{
  "n_layer": 9,
  "d_model": 160,
  "n_head": 2,
  "n_kv_head": 2,
  "head_dim": 64,
  "d_mlp": 320,
  "vocab_size": 5033,
  "activation": "swiglu",
  "norm": "rmsnorm",
  "norm_place": "pre",
  "norm_eps": 1e-05,
  "positions": "rope",
  "rope_base": 10000.0,
  "rope_fraction": 0.5,
  "qk_norm": false,
  "attn_scale": 0.125,
  "bias": "none",
  "tie_embeddings": false,
  "parallel_block": false,
  "init": "uniform",
  "init_std_qkv": 0.0375,
  "init_std_o": 0.00883,
  "init_std_up": 0.0375,
  "init_std_down": 0.00883,
  "init_out_by_depth": true,
  "optimizer": "soap_variant",
  "lr": 0.0043,
  "beta1": 0.95,
  "beta2": 0.99,
  "weight_decay": 0.18,
  "lr_head": 0.00888,
  "warmup_steps": 200,
  "schedule": "wsd",
  "decay_fraction": 0.873,
  "decay_shape": "linear",
  "final_lr_fraction": 0.1,
  "batch_tokens": 32768,
  "seq_len": 512,
  "doc_mask": true,
  "train_tokens": 129800000,
  "steps": 3962,
  "dataset": "wikipedia_en"
}
Each number is 50 + 10 x the weight over its row's rms, rounded and kept within 0 to 99. Layers, rows and columns count from 0. The size before them is the row's rms in percent of the matrix's.

# layer 4 attention query, 128x160, rms 0.0644, rows 109-127, columns 80-159
114:46 52 63 42 35 41 51 59 66 51 39 55 46 37 54 53 41 31 58 58 65 53 63 43 61 67 55 54 41 42 63 62 24 42 59 52 44 62 54 48 42 53 48 43 49 46 56 48 45 59 54 46 58 56 43 44 41 43 44 54 43 72 53 35 51 26 48 63 34 58 51 55 57 47 48 53 40 65 40 44
121:35 64 52 60 38 48 37 22 56 49 61 53 53 52 60 50 70 59 56 50 57 53 50 56 48 23 47 63 51 44 44 62 56 55 55 56 48 37 52 54 70 45 41 61 51 45 65 53 58 69 54 51 34 44 51 58 63 59 45 46 57 64 54 51 52 41 59 55 47 51 54 50 77 40 46 54 75 48 42 69
106:56 51 62 56 48 51 56 68 66 59 62 40 63 51 49 61 40 35 44 40 53 53 46 35 33 43 51 62 53 43 54 49 59 53 57 41 45 67 51 57 45 61 46 30 58 41 50 61 58 72 52 57 61 49 44 43 50 34 40 44 49 57 42 68 42 60 39 46 58 57 64 44 40 53 61 49 73 41 43 48
108:52 50 37 53 35 40 58 31 46 44 50 50 49 48 51 52 58 68 67 54 59 50 53 43 37 44 45 54 30 57 52 41 43 52 40 65 67 63 47 45 38 41 55 56 65 58 44 43 44 60 64 62 61 54 52 60 34 61 40 35 47 55 67 56 63 49 50 72 51 40 35 54 47 49 61 46 65 33 52 57
105:48 40 59 55 57 36 41 61 52 51 58 48 51 62 38 27 53 44 57 62 57 59 54 59 62 68 44 76 41 41 54 55 34 38 56 50 54 43 45 60 50 44 48 41 53 39 56 54 59 48 37 59 39 48 36 51 59 48 65 34 51 50 45 37 47 64 55 37 52 36 43 48 55 61 42 24 53 35 47 36
115:53 51 69 52 49 62 44 52 44 62 47 52 63 58 57 38 37 54 42 56 43 42 44 22 43 33 39 25 40 56 57 32 55 50 45 57 40 41 45 59 58 41 54 39 55 59 69 63 63 61 58 60 46 23 25 32 42 42 36 52 40 39 43 35 60 48 56 58 64 40 49 54 46 42 42 67 54 52 49 47
117:61 43 55 52 45 44 46 54 58 57 36 73 56 44 44 77 50 43 55 46 37 44 46 28 53 58 51 43 48 55 56 54 34 40 46 67 53 41 57 42 40 56 52 28 52 56 51 35 53 67 61 57 40 36 56 43 43 54 46 50 54 32 52 39 56 57 39 34 52 57 53 37 40 61 39 58 61 46 29 43
107:62 41 66 62 43 57 58 56 39 65 44 57 49 50 46 40 57 40 62 59 51 72 63 31 68 53 59 46 52 52 57 40 55 52 41 51 37 64 48 42 51 48 60 42 55 63 48 70 63 62 56 53 40 45 55 51 61 45 65 49 59 49 53 55 47 55 41 48 36 50 58 43 51 55 58 54 36 53 46 51
110:61 68 48 55 50 27 51 53 52 28 44 62 54 45 55 73 36 52 48 39 56 59 57 44 49 46 45 73 58 59 69 81 42 53 48 58 26 55 63 60 55 35 46 47 51 48 48 61 44 54 55 52 44 28 57 36 56 62 50 60 37 40 61 52 38 53 49 48 43 27 42 59 36 49 40 54 62 61 54 53
117:61 55 53 53 52 29 62 47 42 46 35 62 65 39 66 32 43 53 50 68 50 62 33 50 33 55 38 68 37 61 58 47 44 61 79 46 53 46 61 50 51 50 49 63 57 56 55 46 43 51 55 51 46 66 55 26 38 71 51 48 36 43 59 44 47 51 73 68 60 47 53 58 54 47 65 39 49 67 72 65
111:48 64 57 34 50 50 53 42 49 53 73 47 61 49 50 42 61 46 45 60 53 65 54 57 50 74 58 65 54 64 58 50 40 61 47 42 51 45 52 39 57 45 52 61 58 48 66 54 64 41 48 61 61 40 42 37 60 67 48 50 60 52 62 53 45 46 30 54 54 43 39 44 54 55 37 48 34 50 51 55
097:49 44 38 53 41 53 33 63 70 49 54 65 56 53 69 44 47 55 46 41 68 39 54 49 54 65 37 51 42 53 53 62 45 35 47 64 54 55 50 48 47 64 58 38 51 52 40 54 50 31 47 53 47 54 43 46 50 57 62 65 45 51 59 42 63 49 47 61 45 37 46 48 38 36 61 43 54 50 58 38
118:47 53 49 41 49 29 47 41 37 55 54 53 37 40 67 46 45 54 54 68 58 68 47 51 46 49 59 42 50 39 40 27 62 38 45 46 46 49 48 45 56 80 57 47 50 55 60 41 48 47 39 36 37 61 52 47 26 49 47 50 56 42 48 32 43 56 66 44 47 53 44 50 69 62 49 39 51 45 41 70
100:43 40 59 55 28 59 43 40 40 60 47 64 45 50 46 55 64 44 33 40 67 51 41 62 46 60 43 53 49 69 41 54 51 68 48 52 59 68 63 53 39 43 51 60 52 50 56 62 45 58 88 39 47 51 42 54 40 71 54 48 56 57 56 53 39 43 59 37 43 36 45 38 45 55 29 52 49 57 38 38
116:51 61 41 49 50 43 51 46 51 56 45 43 59 37 52 41 59 38 54 46 48 43 58 50 41 44 81 55 42 59 60 43 48 65 40 41 46 43 65 58 56 66 58 50 46 66 48 78 32 29 50 76 47 58 37 30 56 44 50 53 45 57 51 41 60 43 51 73 28 33 50 37 39 51 36 35 41 55 53 48
108:44 51 65 61 63 54 36 43 37 65 54 30 52 55 50 39 58 36 44 46 51 47 51 58 43 48 47 49 55 28 61 60 58 36 27 55 60 63 45 47 60 62 57 44 43 45 56 39 30 54 49 60 75 54 52 56 45 56 51 37 54 47 47 55 47 50 43 38 54 48 58 52 56 47 54 77 60 49 41 69
114:68 51 42 39 58 37 62 57 51 52 55 60 51 36 50 47 57 50 43 57 36 42 59 55 57 64 50 54 59 38 59 59 44 45 49 35 43 52 52 43 38 38 29 53 40 63 59 47 61 62 35 64 47 31 42 50 48 36 42 42 43 18 54 43 45 57 34 40 52 53 24 47 52 57 43 56 41 36 66 54
104:40 44 31 59 23 52 36 50 46 45 44 59 49 62 36 39 60 46 59 32 47 40 60 42 58 60 54 57 58 61 54 60 60 49 40 59 63 46 50 77 52 52 47 63 43 63 73 52 55 66 55 49 52 61 51 67 41 50 33 41 36 53 42 58 44 55 42 67 57 44 25 42 30 52 45 26 47 56 40 68
105:68 55 46 39 41 49 42 51 49 39 50 47 37 31 51 53 56 53 50 50 33 35 44 58 57 61 51 51 59 57 39 46 47 63 40 53 39 55 51 52 77 40 58 53 78 40 56 52 49 35 57 35 52 54 72 56 49 56 44 55 44 67 60 67 44 61 49 39 45 43 43 49 63 48 64 46 40 61 29 53
# layer 4 attention key, 128x160, rms 0.0683, rows 109-127, columns 80-159
107:46 69 63 67 54 42 44 53 69 58 40 48 36 42 50 48 54 38 68 50 38 39 45 61 40 42 56 43 46 42 49 46 39 52 55 48 58 60 79 66 56 49 67 34 62 34 53 56 58 42 32 61 40 43 50 35 42 60 50 45 49 45 45 58 60 63 50 45 47 51 52 44 47 44 54 49 45 64 58 53
111:49 50 60 42 35 42 46 33 38 44 54 34 56 59 68 57 58 51 43 62 26 57 48 41 78 42 58 61 57 42 57 40 46 48 60 49 47 45 45 62 29 46 33 50 49 53 56 37 34 48 60 52 53 37 47 44 43 52 50 32 40 63 56 53 60 48 58 36 48 41 76 47 55 47 59 38 68 53 43 42
094:56 48 37 37 49 54 33 51 60 43 54 48 46 63 42 40 54 41 58 63 55 46 50 42 18 39 40 44 67 48 62 47 48 52 52 45 72 42 46 46 53 65 36 54 38 47 62 43 52 62 39 57 45 45 54 28 33 54 39 65 58 53 52 60 56 59 48 49 50 46 59 57 44 52 75 56 41 49 44 74
094:42 26 34 51 45 76 62 43 40 52 58 44 56 47 54 56 42 54 57 38 39 51 40 38 55 47 34 17 45 59 45 36 63 48 44 54 45 39 40 51 56 63 46 40 41 62 50 55 51 67 58 58 30 31 65 69 57 28 54 58 39 39 45 43 57 44 47 53 59 49 41 49 46 47 45 60 57 60 45 45
098:38 57 54 57 40 37 52 64 58 59 45 52 40 72 45 41 66 52 49 52 55 50 56 48 52 32 61 66 57 28 57 38 58 49 55 63 59 46 47 70 44 39 51 64 38 52 52 36 56 38 59 58 43 41 38 56 31 46 65 63 65 63 39 33 53 53 35 53 38 52 47 52 53 40 47 54 58 53 45 53
105:55 61 65 42 47 71 45 52 71 41 40 57 50 63 49 54 55 55 51 56 42 59 53 54 66 34 39 43 50 56 63 50 46 54 56 52 73 53 47 39 60 58 37 44 39 51 40 43 36 23 66 48 53 34 43 72 45 52 46 60 40 39 71 63 46 36 60 65 54 49 45 66 58 54 54 45 49 38 60 50
111:52 39 51 64 34 63 49 83 47 43 41 43 43 48 44 37 39 35 61 63 51 56 53 63 28 49 58 53 43 42 57 60 26 61 52 42 60 41 44 40 60 55 33 58 74 45 61 46 35 48 38 56 51 45 58 60 33 49 46 49 55 49 60 52 49 57 62 59 51 49 49 54 43 50 52 69 50 54 48 65
099:72 53 48 63 60 42 67 47 48 43 38 49 35 64 62 30 53 47 48 48 52 48 64 55 52 35 60 48 39 69 53 49 46 43 22 62 40 65 66 54 82 43 54 64 54 57 43 41 51 50 47 50 49 49 52 41 59 45 48 53 62 60 59 69 55 56 53 70 47 50 41 46 44 40 43 40 45 51 48 57
098:39 49 35 60 28 57 59 63 51 22 47 41 61 58 41 37 48 44 53 54 49 41 62 54 63 66 35 70 36 48 38 46 51 49 60 38 40 61 40 69 42 43 40 31 41 45 63 58 52 36 47 58 60 36 51 50 33 63 38 55 40 38 53 49 52 50 67 44 45 69 41 48 43 45 43 43 57 61 27 62
109:48 47 55 36 50 63 50 48 52 69 45 38 54 55 60 74 42 60 41 46 46 17 71 58 48 47 30 37 50 40 42 40 56 39 28 40 47 33 52 55 40 44 46 46 39 50 58 46 35 62 53 50 45 57 49 42 59 51 60 52 40 44 30 55 43 45 53 48 45 47 37 64 64 48 38 61 50 58 60 40
110:70 59 65 53 39 89 48 57 60 66 51 44 42 54 46 45 47 52 65 53 52 48 49 45 45 47 51 62 47 54 50 37 51 38 30 52 27 47 43 62 43 51 70 40 42 68 52 57 49 61 41 62 52 52 50 31 39 51 69 40 46 41 49 70 43 54 45 64 33 49 48 45 50 48 37 70 70 56 53 51
113:41 46 62 60 58 59 59 39 48 50 37 46 49 59 55 60 53 44 51 50 41 57 30 43 44 39 38 36 53 62 51 29 49 67 43 53 47 49 42 41 35 61 58 59 55 49 54 41 32 44 67 47 37 50 45 57 47 51 51 56 58 57 56 46 36 41 50 36 62 55 36 55 51 49 49 36 43 59 61 45
105:60 62 51 52 45 44 44 59 43 52 55 41 63 36 67 47 55 53 33 37 75 58 52 42 51 68 42 44 41 39 48 37 49 53 54 61 45 49 33 37 53 44 52 38 55 52 70 64 60 50 46 36 46 67 55 72 62 60 57 39 54 61 38 65 56 40 63 32 63 42 57 49 42 60 54 64 55 45 45 30
097:41 41 44 37 47 44 43 41 61 55 47 52 51 39 22 51 54 31 37 39 41 48 34 38 63 50 53 36 50 61 39 35 56 41 60 66 49 61 44 66 45 46 56 30 56 53 34 44 33 64 55 54 45 37 45 55 59 46 45 46 56 51 52 45 63 47 51 59 49 48 51 56 59 38 41 51 66 48 59 58
107:39 50 58 48 66 45 48 46 58 66 69 72 53 51 51 44 42 59 46 46 44 46 59 49 48 57 36 59 42 72 54 47 34 56 63 35 45 60 53 48 43 70 45 39 56 50 67 44 64 57 55 37 49 50 58 54 47 39 66 47 35 53 58 47 41 41 50 61 55 31 53 62 57 39 67 68 56 51 73 58
104:56 43 62 38 55 52 42 52 49 33 46 45 31 57 35 44 34 67 75 42 44 63 42 38 56 56 51 52 49 46 52 52 54 69 44 51 59 41 70 55 40 52 42 49 43 69 57 49 51 56 54 34 60 49 53 46 35 49 51 63 59 49 46 49 60 44 64 52 66 49 40 45 52 46 50 55 59 56 60 47
107:61 45 44 50 48 63 56 48 57 47 52 44 32 61 67 59 29 55 56 57 67 54 51 54 40 53 43 54 55 49 61 39 51 39 25 37 36 49 47 43 54 41 50 41 48 61 53 60 73 41 59 52 39 37 55 36 41 50 28 45 36 45 59 45 44 58 47 32 41 42 47 48 51 52 33 41 62 27 52 51
104:38 59 47 49 48 65 42 68 48 45 51 63 57 37 43 57 66 50 39 50 41 45 59 42 56 36 48 39 55 48 46 57 54 48 50 41 45 70 62 42 47 43 49 45 67 64 47 54 64 67 45 55 48 21 62 57 61 44 50 49 32 50 54 71 34 48 47 40 60 37 60 68 37 50 39 62 48 51 50 51
098:62 41 44 44 37 41 57 49 47 44 46 35 52 19 57 60 60 40 58 54 66 55 52 51 54 40 56 38 58 54 58 31 54 31 40 48 38 62 56 47 37 52 47 50 57 61 42 35 36 57 47 48 62 69 52 35 53 41 40 36 39 59 63 50 64 61 50 53 54 60 53 37 44 35 41 74 35 41 34 42
# layer 4 attention value, 128x160, rms 0.059, rows 64-88, columns 80-159
083:53 72 46 49 46 44 68 64 64 52 42 49 48 53 60 29 56 41 53 54 48 35 66 48 40 57 63 64 52 46 50 51 56 53 49 60 55 46 50 46 59 33 44 64 53 41 56 54 44 49 50 64 49 51 35 38 55 44 40 46 49 71 73 47 32 39 47 50 42 57 55 34 52 52 53 22 57 56 52 24
103:57 53 46 53 62 29 54 33 71 38 57 37 39 72 48 55 43 40 69 49 43 50 53 60 58 48 63 70 59 55 54 63 59 55 52 35 50 34 53 50 34 51 38 64 54 48 39 30 67 32 61 49 58 64 52 56 58 57 23 44 51 54 62 48 47 51 47 55 49 60 42 43 61 50 68 50 71 65 58 49
086:44 44 51 49 58 40 31 59 53 42 47 46 46 54 59 55 58 44 35 65 58 46 43 65 64 66 48 51 57 48 26 29 47 50 54 43 61 44 39 49 51 43 61 52 56 73 59 46 53 52 38 43 36 50 57 48 69 55 52 47 49 45 45 55 38 54 53 19 60 27 50 48 52 51 32 39 58 50 37 34
104:50 61 47 60 17 63 56 57 59 49 58 64 51 56 45 44 37 38 56 52 47 38 46 36 52 44 69 55 39 56 48 42 53 60 55 61 38 26 48 46 57 50 45 31 60 64 45 54 68 41 39 58 48 30 35 65 36 43 50 57 33 56 43 40 37 33 51 38 60 56 65 83 65 51 43 62 56 71 47 68
095:54 41 50 59 47 60 54 45 60 52 57 46 38 39 63 41 53 55 41 61 49 46 44 60 50 35 53 47 59 55 41 61 49 42 61 48 62 81 61 60 36 69 54 51 37 40 63 46 47 67 62 33 53 47 65 50 65 35 43 54 42 38 46 50 40 69 50 54 48 56 49 52 48 43 61 30 62 53 66 51
107:40 42 50 65 44 36 47 69 39 35 51 41 47 45 49 55 22 49 49 24 53 29 50 67 51 39 52 55 40 51 59 55 45 46 41 53 31 41 56 64 50 41 41 65 45 58 54 73 41 46 31 51 50 32 54 38 42 56 58 47 53 21 61 51 46 45 60 49 64 55 56 44 51 43 48 62 47 41 50 60
104:46 58 35 49 53 57 46 54 50 44 55 34 39 60 61 33 48 59 62 66 56 59 57 49 54 55 51 53 42 37 40 46 50 60 37 64 60 42 51 54 54 38 47 47 44 64 53 57 40 50 52 43 69 51 50 47 60 30 55 59 58 54 35 59 34 67 44 38 49 41 55 42 44 40 37 59 42 40 49 56
096:49 63 66 43 61 73 39 37 61 54 44 38 44 54 76 60 41 53 55 45 56 50 48 64 40 46 28 53 45 40 54 45 43 61 51 48 29 42 52 48 42 59 58 49 54 38 38 43 50 46 38 64 42 41 40 62 66 34 42 36 46 47 52 32 44 58 40 43 59 52 49 64 51 39 45 56 50 58 47 53
088:52 50 68 38 52 55 53 41 48 51 43 40 58 58 49 46 61 38 64 62 60 51 45 39 45 69 61 41 61 47 67 67 55 42 53 54 41 47 52 46 45 46 56 54 33 48 63 43 62 61 51 48 44 65 41 70 37 52 59 54 46 62 35 55 40 40 48 50 55 54 24 40 44 54 49 56 52 54 52 47
105:59 38 71 47 42 52 49 49 38 25 46 49 48 69 50 63 40 53 36 60 57 49 56 43 41 70 44 63 50 47 46 57 44 35 27 53 29 52 64 42 29 51 56 56 43 50 52 33 37 59 44 57 54 31 70 26 56 37 44 51 67 37 38 54 56 59 60 38 54 42 43 54 50 51 43 55 60 57 64 41
087:39 35 57 52 63 54 51 43 39 56 48 61 57 60 51 56 38 37 52 60 46 40 53 41 60 44 45 51 41 58 47 42 38 55 51 44 40 51 37 30 58 54 38 39 64 69 47 57 48 71 53 58 38 50 55 60 46 39 57 49 42 48 43 35 55 56 55 34 53 54 48 40 52 54 53 46 44 61 56 38
105:54 54 53 39 66 56 43 55 46 39 51 33 58 54 47 79 52 49 34 42 50 29 43 44 63 64 30 58 50 50 48 31 54 31 48 51 38 46 41 51 67 43 68 58 69 41 56 46 37 27 52 36 50 41 48 57 62 52 72 54 52 54 46 46 44 46 51 31 51 39 44 65 54 53 36 55 44 60 42 45
102:42 56 47 37 54 55 63 52 45 47 54 34 50 37 51 55 40 64 39 37 40 48 77 34 52 59 50 49 48 61 55 41 52 48 42 50 37 46 32 51 46 67 59 43 42 74 45 53 47 48 63 42 51 34 60 62 53 49 47 44 36 40 43 43 45 43 59 45 44 43 65 59 60 60 64 53 64 67 48 50
092:52 36 46 34 55 49 43 65 39 63 41 36 60 36 40 59 53 53 38 52 46 30 39 53 43 58 46 61 52 36 51 54 40 61 49 40 41 37 35 57 36 45 59 47 50 50 57 55 48 54 64 42 58 55 40 37 60 57 63 60 48 48 42 42 52 72 41 43 47 43 61 30 59 51 63 55 61 84 49 30
091:52 45 50 56 49 29 51 52 36 52 41 48 44 35 51 49 58 45 64 66 47 51 27 62 53 39 41 45 52 60 39 62 60 40 54 53 39 52 66 31 62 28 56 42 50 38 36 58 43 50 66 56 52 34 57 46 45 42 42 52 50 42 43 38 39 57 27 47 54 39 39 74 32 45 28 49 35 42 43 70
084:41 60 45 53 50 45 56 57 41 49 65 48 52 57 43 44 60 44 49 42 59 48 47 48 51 59 35 58 42 63 49 44 59 52 56 59 42 50 61 48 45 74 65 40 46 53 40 52 62 49 51 42 66 51 61 49 53 76 67 53 63 49 50 45 39 50 54 52 48 63 51 57 43 58 59 50 41 43 66 53
089:53 60 53 47 41 49 51 43 47 46 59 59 56 67 44 49 38 52 41 59 67 52 41 49 50 54 46 55 58 57 45 37 54 43 55 38 42 44 37 45 50 24 57 59 58 55 48 38 47 76 47 48 41 40 39 52 54 32 54 60 42 53 47 57 41 78 37 50 39 40 59 56 42 55 35 37 61 47 38 52
092:56 43 56 37 41 40 68 54 48 39 43 50 55 44 54 56 54 38 39 29 50 48 62 33 55 57 46 43 45 47 56 52 43 43 60 45 32 50 52 45 54 48 32 57 36 52 56 39 53 14 53 49 40 52 44 41 51 54 54 56 51 45 72 61 48 45 74 64 46 60 36 53 58 34 59 45 61 66 58 56
095:53 43 59 62 34 60 58 55 60 50 56 47 46 46 57 61 52 57 31 56 28 36 41 51 46 37 59 46 61 51 57 63 60 55 44 37 45 52 58 48 63 34 58 51 42 66 44 46 65 57 53 41 46 49 42 39 63 48 39 36 54 50 51 46 57 44 43 30 68 57 44 49 39 56 75 77 43 36 60 36
098:39 48 60 53 36 47 43 55 24 46 55 45 51 29 48 33 50 44 45 37 54 48 54 33 53 51 54 51 51 48 61 36 64 50 48 50 48 48 60 56 50 58 42 45 60 46 45 48 64 32 53 53 49 46 56 65 56 47 52 51 45 68 31 50 46 68 67 43 38 37 48 62 70 52 41 64 39 60 59 70
094:52 36 37 41 55 33 50 54 40 41 49 40 76 40 55 43 42 63 55 47 55 60 67 50 34 41 51 50 46 46 44 86 59 44 47 43 56 41 55 34 47 53 55 61 30 45 50 71 54 48 61 48 43 39 59 36 53 50 53 56 60 48 63 55 62 35 47 46 36 41 54 50 57 52 46 47 39 47 33 66
101:46 41 49 39 52 51 42 29 65 60 38 44 45 53 51 33 45 70 44 58 47 45 59 35 51 38 58 69 59 56 32 63 50 56 45 56 63 57 57 38 49 47 58 43 80 41 52 58 45 28 61 48 52 55 59 43 40 63 48 42 51 61 55 46 46 58 44 36 43 46 56 60 61 40 58 32 49 46 44 55
086:62 46 50 58 50 54 47 56 66 38 41 53 55 81 53 47 47 56 42 57 58 54 78 64 68 60 70 62 52 37 55 65 59 49 47 49 58 63 61 55 47 58 70 57 55 31 43 37 55 62 44 57 50 44 54 38 58 41 48 51 41 43 66 50 38 47 50 51 45 51 36 45 53 45 56 52 47 58 50 68
087:50 56 26 58 69 45 43 68 50 34 61 61 55 40 39 40 48 51 56 61 54 54 53 50 46 42 49 60 52 67 60 47 60 42 61 73 35 61 55 52 57 58 44 59 50 52 54 54 50 55 50 44 61 36 37 49 27 56 55 51 54 50 45 65 40 45 45 75 44 36 28 51 50 53 61 62 46 51 42 60
101:60 44 34 23 45 45 63 49 53 50 58 59 56 25 52 57 32 46 59 55 35 61 44 39 32 38 42 53 48 29 44 47 55 56 35 47 39 46 19 29 38 43 48 49 63 43 48 60 54 40 54 42 63 45 58 50 54 63 64 50 48 49 45 67 28 38 57 52 40 36 49 41 48 49 48 40 48 47 43 41
# layer 4 attention output (transposed), 128x160, rms 0.0552, rows 64-88, columns 80-159
078:56 39 57 62 38 48 33 31 45 31 48 50 42 59 36 35 52 60 62 58 43 46 55 53 44 51 64 63 54 59 39 44 59 40 50 62 45 31 47 62 38 62 46 54 40 42 43 40 40 28 64 45 69 70 47 52 43 65 33 50 53 32 50 49 73 62 44 59 51 53 50 47 43 44 46 64 38 51 44 57
099:53 57 35 44 37 52 54 54 61 46 40 67 41 33 58 46 49 48 51 51 57 52 68 32 38 63 32 50 35 42 41 54 48 33 44 37 61 61 36 55 33 48 38 56 60 47 50 60 39 49 52 50 37 54 48 50 32 58 46 58 56 62 61 47 68 46 32 70 32 50 42 51 45 59 44 60 47 27 68 49
086:55 60 53 34 41 55 52 56 47 42 40 57 63 41 58 49 41 42 55 37 37 45 43 56 42 39 21 52 47 56 65 52 36 51 50 49 47 61 75 43 52 32 48 36 50 57 61 50 40 45 53 55 71 46 42 41 57 37 36 51 40 41 56 57 52 37 63 58 41 59 45 50 63 50 54 54 54 48 41 57
099:41 38 50 43 56 48 52 61 43 70 38 60 46 39 66 67 50 58 53 45 54 31 47 66 54 51 56 46 35 71 40 48 42 31 67 60 46 57 53 51 51 50 58 45 51 62 43 49 33 26 44 46 52 39 54 36 61 53 47 37 31 57 62 50 57 65 29 44 48 61 53 52 59 42 49 62 42 57 40 50
085:57 41 51 31 66 40 57 59 49 53 51 51 58 63 60 49 32 40 48 44 53 50 66 50 45 50 43 52 76 48 68 59 63 58 40 39 23 37 40 31 43 41 43 45 43 37 44 63 58 41 57 56 48 40 49 51 38 53 61 46 57 59 27 43 57 46 59 38 69 40 30 47 41 52 44 64 37 47 44 34
103:63 73 52 33 63 55 23 51 45 57 61 59 42 43 55 49 59 57 55 53 56 49 63 40 49 48 39 51 43 33 22 54 54 62 49 50 53 37 43 54 52 62 38 48 53 56 29 51 47 59 48 38 64 46 46 58 74 44 44 39 44 52 37 45 42 58 65 45 47 27 45 53 52 46 62 30 49 64 40 41
098:54 63 44 57 59 49 54 57 75 41 31 56 48 38 57 40 40 55 49 48 52 40 51 34 40 33 40 52 37 52 62 58 50 50 47 53 32 33 61 48 53 58 46 48 36 52 69 59 32 57 47 52 54 64 32 42 55 60 58 55 39 45 57 39 64 46 59 53 49 44 57 56 65 54 64 67 55 51 37 52
088:37 44 56 61 55 39 53 62 52 66 43 59 55 60 42 42 53 48 40 57 39 47 51 25 55 70 51 48 60 49 60 29 51 54 50 32 46 46 60 46 55 61 47 43 63 44 46 41 36 46 41 42 47 63 64 45 51 65 57 34 69 37 45 57 45 70 48 59 36 45 50 54 67 64 71 64 59 66 40 42
086:39 46 45 55 28 56 50 32 47 47 65 51 43 53 42 28 43 57 45 24 51 49 53 34 57 34 26 71 55 58 48 48 47 50 44 48 48 48 53 62 38 48 50 59 46 43 56 49 50 45 68 54 48 59 62 54 53 51 33 48 30 71 55 48 44 35 44 41 44 43 55 58 43 40 58 34 54 53 48 44
092:54 71 47 24 73 38 44 59 40 34 49 48 52 45 55 56 45 43 50 39 41 48 52 53 60 46 44 53 51 42 60 46 52 66 59 23 39 52 35 59 59 34 52 40 47 42 45 63 51 44 33 30 39 60 34 51 47 36 53 49 31 45 37 42 58 42 51 39 41 43 38 53 50 67 57 41 46 50 45 44
082:50 51 56 45 52 57 57 69 53 34 46 47 39 56 39 45 52 39 41 47 54 61 63 39 65 55 35 37 38 50 62 39 44 62 45 55 39 60 55 56 39 59 58 22 49 56 55 54 52 38 40 55 40 17 51 36 43 68 56 44 69 30 58 69 43 52 52 40 58 28 56 45 44 41 42 61 51 57 62 50
103:47 50 68 61 43 49 51 57 41 83 38 45 43 40 46 57 54 34 34 52 58 51 42 59 60 70 53 39 45 39 53 47 37 52 43 53 58 57 61 37 63 69 60 37 57 57 56 45 51 73 36 57 48 69 42 53 57 42 44 44 62 46 53 38 56 47 40 41 51 52 55 47 29 62 40 43 57 54 39 61
095:56 56 67 54 40 55 50 60 60 64 35 42 64 63 66 65 45 29 58 67 58 47 49 66 57 60 40 57 51 51 45 46 31 48 65 64 51 48 52 40 52 58 50 45 43 66 43 63 44 59 32 53 42 37 45 38 49 41 60 46 41 52 44 44 44 55 45 30 34 48 58 61 39 60 51 41 57 46 44 34
084:57 53 59 53 52 48 63 50 36 61 45 67 52 55 52 53 46 53 53 36 28 54 52 47 61 54 56 61 40 51 57 36 46 52 50 54 51 60 55 60 40 47 34 51 50 50 44 51 64 52 33 36 44 57 55 65 57 37 44 37 41 41 40 38 49 33 51 48 69 50 36 42 48 53 29 59 42 68 58 38
088:39 48 29 51 62 59 39 50 46 57 62 47 54 60 49 52 55 54 52 34 56 50 55 60 37 33 77 58 51 52 40 46 51 31 59 31 65 54 40 50 57 71 53 55 44 46 58 32 60 55 41 51 66 52 54 72 47 52 66 63 46 65 48 58 54 55 57 45 54 63 61 49 76 47 53 63 47 49 38 67
085:30 51 53 56 44 53 57 57 67 36 41 53 38 48 56 53 49 41 67 46 48 39 62 45 42 58 67 38 59 47 54 63 65 44 51 54 47 50 43 44 40 55 52 53 45 46 43 56 45 57 57 37 53 42 49 48 53 37 46 58 36 56 55 56 51 39 41 55 44 52 54 56 58 57 45 47 35 42 44 73
083:42 47 48 37 54 66 30 48 56 42 36 48 31 51 45 48 52 67 47 44 37 44 53 52 37 33 42 57 24 53 47 40 45 61 51 48 43 51 54 44 41 61 50 25 49 53 54 44 55 34 50 54 62 64 36 45 37 69 49 54 48 50 35 42 55 42 46 60 53 51 55 53 63 67 58 54 33 54 42 45
086:40 42 64 44 46 32 37 52 56 44 59 43 55 51 66 69 66 50 40 55 59 59 54 49 66 63 52 50 73 74 45 47 49 35 54 43 59 45 63 42 43 55 62 47 55 51 53 49 41 60 45 48 62 50 47 67 56 52 52 70 40 57 55 58 54 33 46 51 41 37 61 38 41 64 48 56 42 49 26 51
092:80 41 42 31 56 58 40 36 52 39 54 57 56 50 51 36 40 47 46 57 76 51 68 38 43 50 43 64 51 39 46 33 63 44 35 56 32 35 48 66 40 45 51 42 65 46 65 56 42 57 34 47 49 50 63 37 52 44 45 58 43 54 48 46 48 59 36 54 62 51 36 44 38 44 48 41 47 54 64 63
093:44 33 48 43 58 51 46 58 49 76 38 60 32 52 56 67 64 37 52 51 42 55 39 51 54 55 29 38 32 54 39 43 63 49 65 48 48 54 41 49 64 58 62 41 28 55 28 53 50 43 38 48 52 47 48 42 55 46 48 79 58 29 55 49 50 48 52 44 49 49 70 63 51 47 52 48 30 53 30 63
090:39 56 50 62 45 56 45 49 43 35 55 56 55 54 60 46 62 38 52 45 58 44 53 56 53 55 33 54 48 65 55 43 30 63 61 53 56 68 41 37 55 62 43 76 54 36 53 47 48 55 54 47 47 63 55 68 30 57 58 68 30 43 46 39 46 53 55 55 33 55 40 66 64 62 52 38 45 37 47 69
097:45 42 52 61 60 44 56 55 37 51 22 45 70 66 62 47 48 20 66 47 53 46 45 53 38 47 48 48 51 53 63 38 74 42 39 55 33 45 55 49 46 74 45 67 52 40 58 44 55 67 48 68 42 53 42 61 53 44 45 45 50 41 53 68 55 43 58 46 48 66 70 46 55 58 55 60 46 42 55 47
082:59 44 38 46 56 41 28 56 54 54 51 64 39 29 68 23 65 44 58 60 55 55 54 55 68 55 29 70 54 46 31 45 54 55 54 43 24 66 48 44 41 45 46 56 63 34 43 56 59 39 34 52 48 49 48 48 34 58 45 58 56 61 51 48 54 41 51 47 36 41 43 51 51 34 47 43 45 46 41 38
077:58 44 62 58 29 49 46 56 43 52 52 44 35 43 49 62 51 49 63 46 51 38 60 35 53 32 38 66 59 48 33 72 51 40 59 51 47 51 42 46 58 49 53 68 48 52 47 50 46 51 68 59 56 53 54 52 57 54 46 68 52 46 35 54 58 38 49 48 42 44 57 63 38 48 37 40 32 50 48 53
091:57 50 77 62 46 51 51 50 53 55 41 46 51 88 32 54 56 50 55 65 40 55 35 70 49 28 39 59 43 54 54 57 60 31 62 63 49 57 41 62 62 51 52 45 47 50 39 40 56 71 47 70 46 50 37 55 41 53 56 44 47 51 28 38 55 56 44 49 37 54 62 52 40 60 51 57 61 49 48 61